config.yaml
intermediate_size: 768
vocab_size: 4096
norm_place: "pre"
init: "uniform"
optimizer: "muon_variant"
lr_mult_o: 3.0
final_lr_fraction: 0.05
doc_mask: true
max_steps: 6138
Each number is 128 + 32 x the weight over its row's rms, rounded and kept within 0 to 255. Layers, rows and columns count from 0. Numbers have three digits each. The size before them is the row's rms in percent of the matrix's.

# layer 3 MLP up, 768x192, rms 0.37, rows 286-335, columns 64-127
096:090148122118150066176082133117091148124091110166209135094148104119124131099047143172123109118138132130144134128111099136090086160206112104147172101122141108097094158150156138137119119153189111
107:098129131100132050172188138092131173069109118133114154102092079175127114155102091131158097148152088130150140132107083050118129106086150144115127089095121128154128162164105070160171129126125090
099:157161083151130165137121133164070082055177189111092097143132082070095160118116135126100138169110071174119140130152117056190133116128152168108129163132114087113082146124144113106110138155099078
105:159167104165147123140116181117110170118106179109076088098160135129114107104159130115112145140142090180160161126102153058130129162096110112155138119169167178056168083154071158104128167099095141
098:157179093164122116202120107192130090118147112146156156139138118106085124085090113083109093174084130091086136100127200061120170071112145082093149145096144099120184118091153109132116147129183118
108:149126148125119178129127133129156084119108108083148157182091197125133161117132141136182145099067050118132117105161031129127098136139131157163148111107105064171127126185064128188108068135122147
097:138154122077170085084089110152088114110157112100146118079145152148079113118136129080118130093115104139089146153110154125175142114132161072112088173161123153101104174177100113093140108125097123
103:097151152121154134134084138162123139097112137151148128134127180085125119157101148135122128158146102093145134177130100115118154086056141194080170154172126121133102127133103112114156186158114082
095:084102176117093180144115104171102141112214090078165133153080103119110116114115124119114065118088125186130110141139109139137124131184150098148102143192160145132100189130164132077164109146147124
097:143130171113064104154137123132209119123106163168124108155127083157104107116084108076126131094113157103143083147120113136134146184156084108129059087086125122125170157135083110224165129156128161
098:117151139079142119127139163112120114115097131133128096176142056159126113134173156110122105109129135116134176178149201151127124144102120211137086117157134156096117172130100103130171112097086173
099:157116110170077129112123099189164136097166067110148136116116154187178131095070102144134113097142188122075085144086092118150134184198140137137144173119202166146167143081048160103187151121151144
097:173125146148140121136098193165130213178142149117141103057107072148116162154166116143125159198108156128107114144143091140168145143146139150114138066135107013140126129087119123119153097118145091
097:141155106132148127160140108164104045100118092117150187070132075160132150105129136111131111112067162109070077100092183151168092111176067133139142112093142113127140151121186171098147055196162139
097:109128169097129095149221178159195124160114128095130138150174166123140096111114132140145136112131177117088144097104061131163111168065166136095108157134069153152118091166109144090189145084133193
101:122128138113136119162117077071158128085099147090114121150156157175135178145107108195173121200072152145091123075130126120128115192147126141135125125155120117166120139150157167091103142119119188
107:157135191065156176149119121146099138135127094139120068107141101139114121194150106162135136115102162083123138139146144133134121173150102085200143168075083179115125082164103134133112166132190173
100:185107063188105134127125124126125131129069136172125168157123130117145098088161191114139168156112099090117127110108145116134146152110143140099155164148158101146117112170188112112100124150119100
095:189178119095169175096143098138147106137113116122136162174238134082097158112123122101180090135113100123093118137108142138088141132095101044096124125120106158131154107122064133126165108050087148
102:117174136095133129163090113107137076107122133081125138127044125125128168110092166092121090152146116090144168086078147149122111156104078115108040203157086126081133094085166133073121080096136082
097:104132083123143101180151139121102122118145084160077185099166104179158133132146086177117136116176147126122080074149189127131121099119179135168081121168201123130098108081151143129115167089116142
103:179137119124135170146172133166208083083128064101122167093137172137145133135092151150170138173097130105066095125148207084128140150093103092133119137162108113099136177112135115065182141176141144
099:158117171106128131155136131128093125129114120154133116087201199097133100048117127129098122081110144132124165189167110088122079149123165108101180111169121145108103152131097176116120101161188158
097:075079097124158158107157041100133117090099141157079113165112145148130135101134143092126100112128197164128127136082172089209152147167084167147127108122115143142130188124131110137093122115088156
099:142086075117130157126147095174180106124120208151051094076139144114103138169068156166159123164056147115068136158093131165126180148140127120113143119146172131141128097107164145121106078146188170
095:149149104143130142112156161125176151097120126170088170140184149160075085172119164092130121175085101057164133131143102117121137129163131102120149104163166133087106116153129092080113158100152141
098:128115168097146093102149102071128088129084099121149065156127118164116117079087173064165148103131127180105157134045189066137083168140132120156135159116145129103125106076147150148151148119146164
115:134128114075137188106168158117154062106050054162160134098121187054168088185117126160164088122108137107127151135087115141125120145147147187112149127120152109138148147175116088072109143193092144
091:177147081080177198126143107151173124128205102131126120124191082147140125116172186084094082126108144147145080149165171125144140105122173113116130109164123088143116129142085134055180149114143171
097:092080179111198100165168171117120083078163127081143126122151160124188134058184171146133080110158081149144093131129134149138164125130173116122163152095150150073128106149111094101199152094123193
092:094156058086156198183129143206126120086131091094201168099155144154129130090114109123170065147058118098188104139118109086073148149132138105110096118157092151099112163185109133080092073082120087
101:060115082161106115212084180163137130150121182108116142096115112101137176101098086099134094148122186115146162125142126091196130110185189103126178129130109106088121185124135145198143135251139134
097:112157141072133101130101129160141119072158105077178134214083142120143179105117146114112143117151096129080152126110119103165128104063167079139126162158128155104136074144143104123147101130151121
090:151135116109125145068139073171107090141128132089171166165105089130150151106165097135085121152124152117155148082157116143126127094149152138171189118060065103119128097092111132134144215159079130
100:161112083116158134114160072115111169153149169122107083163100139120127112155138142124108107139111135112123113135117114150191083124105156099102142136095105184074124132118151178153136170168130144
108:140129126157135111090184094114137133087120117121103121209101167101080080166120135215083119114120096165166147115047172212112140157083151115108249128070135103167129117125184130165087124131079111
093:097141116097117165151127141151141094165103206133149123144128136100124081094119091157040099127080161161151118138126111146166064100128135143117106124107109067079127131160127102164135048140139100
101:142152152153165134144172223139140074158104095189163125162130168082118114140118123154155050166094123138173117123106133093201135143049126161138084136144138117138169122181123104127153159162082158
090:097146087141175168111162098124162097162127128072131128095124143088085128114065085147185140155124073137101097099145175079102140128123177101081117176125081106162143129121117156197169157152094139
088:060171143100115127156152099067141143122124123141186102129104106126143090077092159169122182155142130133144132098082121147065145140124130184082172122177081184125140112114160120165094093155145129
099:166127047123098134108115114109115044096152121102111097156089183144150168111137138144155123109091182139162164083100147128140150058151144190101148093178137136121145135134228085097089163176130123
102:120105108100131097169133165144091148149144071178170097122122099106106122201113160125141163115134103151051107112128114079165095161139127118100152154129071131201136127181137067102172126145105095
093:118093085096116125151164107129113125116184141118093087140139096103120039153142090165122165134114181147207118149057107139116138103098138125110142146128127139126115095114086169105139070149120129
104:132158166166114166142098126093151095167150164149101119192086135155141136095129145099196085154053129154100090124107122165131143141114103126147105174141163156140134098184142112125115144068116105
096:137172138102144114076118116144138139143117084148119118054072108094101160109076146142151100148142111125055108112177082100108136106113142156162164149136112136102148132123138174153109203109167106
098:105185124119088087113108129142099091156084162079050136111108094122164130109182174145171149142113130136196098095154143119117163123103091144159128091123119102096122142130105164157148130102113080
096:105132098123143160106187117128141158109131133136115122163135178146140132143104137104125108074164157094112142128135120164146172080150178104163095143130119093162129141067080082183170127077142190
099:107150101132194154130137110110085134148112082059081097173127097160125081129127119120069136165120113149133098116117202148139144167097079093070121113125173061105122124156108132095159126097088116
104:046099111097174086137134142115143165165177129134099120184140113137093177116111126101135092096109149126064099114131141107187146139150145056171143147129159190114143188126133113127101152137097114
104:103205122124120120118151133117087119126135171173068119123103167138099075083126122123159069115108161108158143076091154136149090100080167160098153130087107146146114148112168144097130114141089132
# layer 3 MLP down (transposed), 768x192, rms 0.122, rows 286-335, columns 64-127
098:103097120125157085151167111086162145139127160152109095097107129095126096133101139102128135131129126150096156152142066106149110136077153155114071084127159143148124120147067127200065154129116034
113:162126108114120191168095076120166189176160174112103133184159079132115164106090071084150126105128097135121146124144169150073140133112150162103138144107118168067091176105106135147109117135167130
099:161165113123129155165112129086122199129148164161095091076195143120158129107138132060166136155072103095146150109182114113127128117169149146109120114136137126132083114115091113130107167112097141
098:139120120144161108086172050108105185195136122174166138162124140121121090163129145092158138093124162124114144091156081182171120113122142148086134060100105076147126155087151067131191087047168110
094:094107138061115118111113107142168124100091137194133080112128105100121141163098176080144167154153080137110159148199096130114132114156096167148112136116147167108156082077104139109156104063072128
130:131056158108081149144062080179130126113142136143150122143103159164075119140087107136107125144146143153145070134141132143136164102189154143167160104100144149203145138122132166170205113091194160
095:142128133156093182084131117170119141131136101166133122126051162100161213169091129132148123124148138149112139097185151147147128194131111090177158106093087100150148107127129112078144150161170139
108:104097088145137123146144117114119148207126115105086125175130088179118142153093092140154179147130121137069161142096133107167122160170140100144098161079093107107155116121130138135077187096148149
094:067145043120122095106150173154178138152012164171128153136196104123134098131107126133133155164128148143111112131135148077121123187089114153143096112143104118125116163125109087134146094115043185
098:111084154117121125126113114137110100125094084134158098142113034154028142201134142150116144134065116201171180136128126141123075111097123161109106108102125163137128156137133150140187126190115115
096:148135148094107070155076118218192100149159135134136118086117098110147119120111088116109154100110090102129158072129115182184159171165131116121114153105084114169167141111168118054117088120106096
107:196161122108070095114187044116154121107138144098154104088133163114192142193184116072137115112118112124118132159067158146184079145139172206149127183131126094158151115141078127135072144079157125
091:154093104114143135123135158153100170143123129169157206192072082180133127148155162054145149179069117175100112092092090151123165121110162110183113158098129171117167097114070109122123051132144127
097:153149169094121124147175126107145170146079114104147141104083129173104156091137151101102174057099156172056105095170107104136133130157140088155070108127160081152099145149082121151170095107157145
097:086157117128117172157088060127136116111140195067150114142128109150105057146098143123109134146130097132178146125118125096090118109119145098140126145125163090131180199104168145152116108114140111
092:179156090130104132213120166095138128157179085131147160095148121093154121087098140182123107067120095078154210125108119116137173109154129156184152135113103099130132077120097127117149114123160126
123:140132097118099138126129148112158130115131190100150150161126120101094090164158165123148119121105147134158154072097134087127182127149061124087115092103101119131059093097094078207140112157082153
097:064136128089117168136106183120142141121124071119161127150141145098143127138097155122115159147070113169186118171152138084138177171168177106117090178119187120117083118087081188172120153124114140
100:144165063174088113153113082155093128129085080132134139138160167126151146095111101122158184128146169162085125040135105108097172130160119135132114117138115126114151120099115163151118135173154167
104:112134122106158139042179193128179101067131130107132104144131144132130097153116133127137168136120143132071101106117049168142132116127178130121152109147178080110091129143159113107152100186106145
094:165089085161098105163123156114115124120124111193101197138132070161164166143117170150152144068100164164085093079153101174068129147154072138152126081125132118099045099144091137137154171104160120
100:071109129083182068131085134059086116115119150156160092123102087128125077132141102119131155093129064134115127134097095114135107133121138140155154091116103145133145141171132152075084126156072129
099:126116096152146140190133136111103110171051086143125153058094133166096090139150135116137123123161125114144183108154157120101092165090158132114122091171136104166079081159197163086146198143137092
099:105186147147139078124108095088117080151091131126107104111164076186191122136123158095110116084159095154072173115145110136138125150080098119116161112151188070130140141158168173155115093124145123
097:128125153120088102104178161151149106138159125156081101199107078130160191126157119120151151158176128117129161053136085124144057085122133134128079150125123093134170132177139116116158100131113136
089:137089122153098134145201149071166142170080140137219136172181141203104121104145133064117150174109090116144163131155168124097110111127123144129119149083086110100169091100120114123163089111132152
103:152125127183159110154058110136180132093115089129128160151111138150119070166178111153121126182144120094192117087182131181141135082071136120137117145134124151175103072152165048120131119107113167
136:146055104146083178135138147139161150096141119152140195079169118093118135129188142087158084154089113113099141126105095102131186126133163135110129118151085077151098189108141082078102123128158126
082:167165120149119138150154131106089177070171130168146106106104120124170150090146135068105129137126127188137097129139186158121082125185147134089132174101105088130105116095113171147164160139097222
098:183144096197116139127049134136146093094102104185050121043113142144125098161154163113132141110130110156144124181117133154126159106142125136168110143146093102184125130104103121156065134096154106
090:111099122091112130131152115175143203115132146151179120164112136114113113125085144163109146175167133106171033129102133181062145098132128172173089127185099197115118087095120161133111152152098110
093:157129153168147089136174141116145155131118100112139155142076109138083143103156075136095109110164131174196154089082084159112119110088058113135127116041088142144179113150127083167134084154092099
104:134087145172091156147147058080158113185067126114139126110082136113116118111164072081151160149077120144133130108185072110113144153136093161179134138188149117142105114193102082153145124127134083
088:128140141155133121153136131086121103123107085126116112138230134090124171195113138075073113118141084110083138150147119135106119117118122066097108087124163122133149192144098178118096143104098228
098:123171124162101111153143127143148143132171171117143136135141163128144090145124170104080073132120134086114175074115140108111143124127116132088166043121148107140143090087141144171149183135141099
113:109103134203187085064174147145150118071153116138164145164106138094078088080141128120137102072088132129147144123094195094177125143181155216159131127151142156086047150082130162060133132195153119
100:114123077167141096124146127163135102143150193141098120051112133114147128108114090123127169112138124131127120117120153109146061127142093127072111144173127119148108129144094174125180114147108142
103:171096112146104147126153158131154114133128188133100151090095175106146084103126167132122136131104107075153105196137113102106180137112157099118143139143107104132152093095096165065139098123128177
093:177163129138168091117098157145093184160115117171160099112099106146119100120177094136113146142113163141101179147072132175157102186123101143084152117120065166113134100132104137134117083048118135
090:078150111136151146107131096130196170103175112135116142130144122149122119140153086118191073163096107146110164117166108103159115117086077081143154118056127093114148121078126136087114162111117134
101:144070150125120180124158159091158152153054082101170203102134153123130137159145167088147112113187122098155102167209143150086131162096105164078136164102103117158113079085129155160113073186065126
101:127123116146141120090147140129118169149135135109048126165196147173118116170119079167149160119160167156117167111112150139183151109124127156108116120177148136047109079114092164083157169128110160
095:196190117127154113124098129130166081077129094160074160177105129149159140150143133090122130130084116107124137122101091110134169157080156146101096083111138103144095135074106109110103172159150147
098:115123132100155099112116114135138147100141075122118078068091143107142094127143194174068121101172158131154137093095136073137115099154101101080187082091063172075110112142144173074138093137121103
095:142096140151100165178121100118121140121121146185123145121112087191160160117155135131065071189102138143080133208101148133105102141102101137109105154163138155160098171099149151094135085085175144
092:145151140156141082148183115092178080160098093182151087143088183160152118128143138138136144109127146131116190113131122058096123110147132112187104136101154160190098033114154121144146081143128151
099:099214135117110082157088107143129121111126143150150117115100102128116108118127070126105192153152164142058147144088107141153125118094109110140114111104081098166158119117147148128173129108083126
099:110141135187134087120121109081147168180137106187154153160101164134155095141098118128091114101144146118143139036173083078173091159141075135134084108145146111136107138127110113118117123147125070
102:136179129149090162114112136107095108072094121113120145119166158147114094109087158162078119132089120115143144130118127155081139104103097169049097112110129094213108123119133111121117103139121124
107:160137088107119122151112157158113170102124086121144122178141196158134182138128185161123189088149135140127090130107091180079107094124156091194155200142107094141134161154118163114152119047174139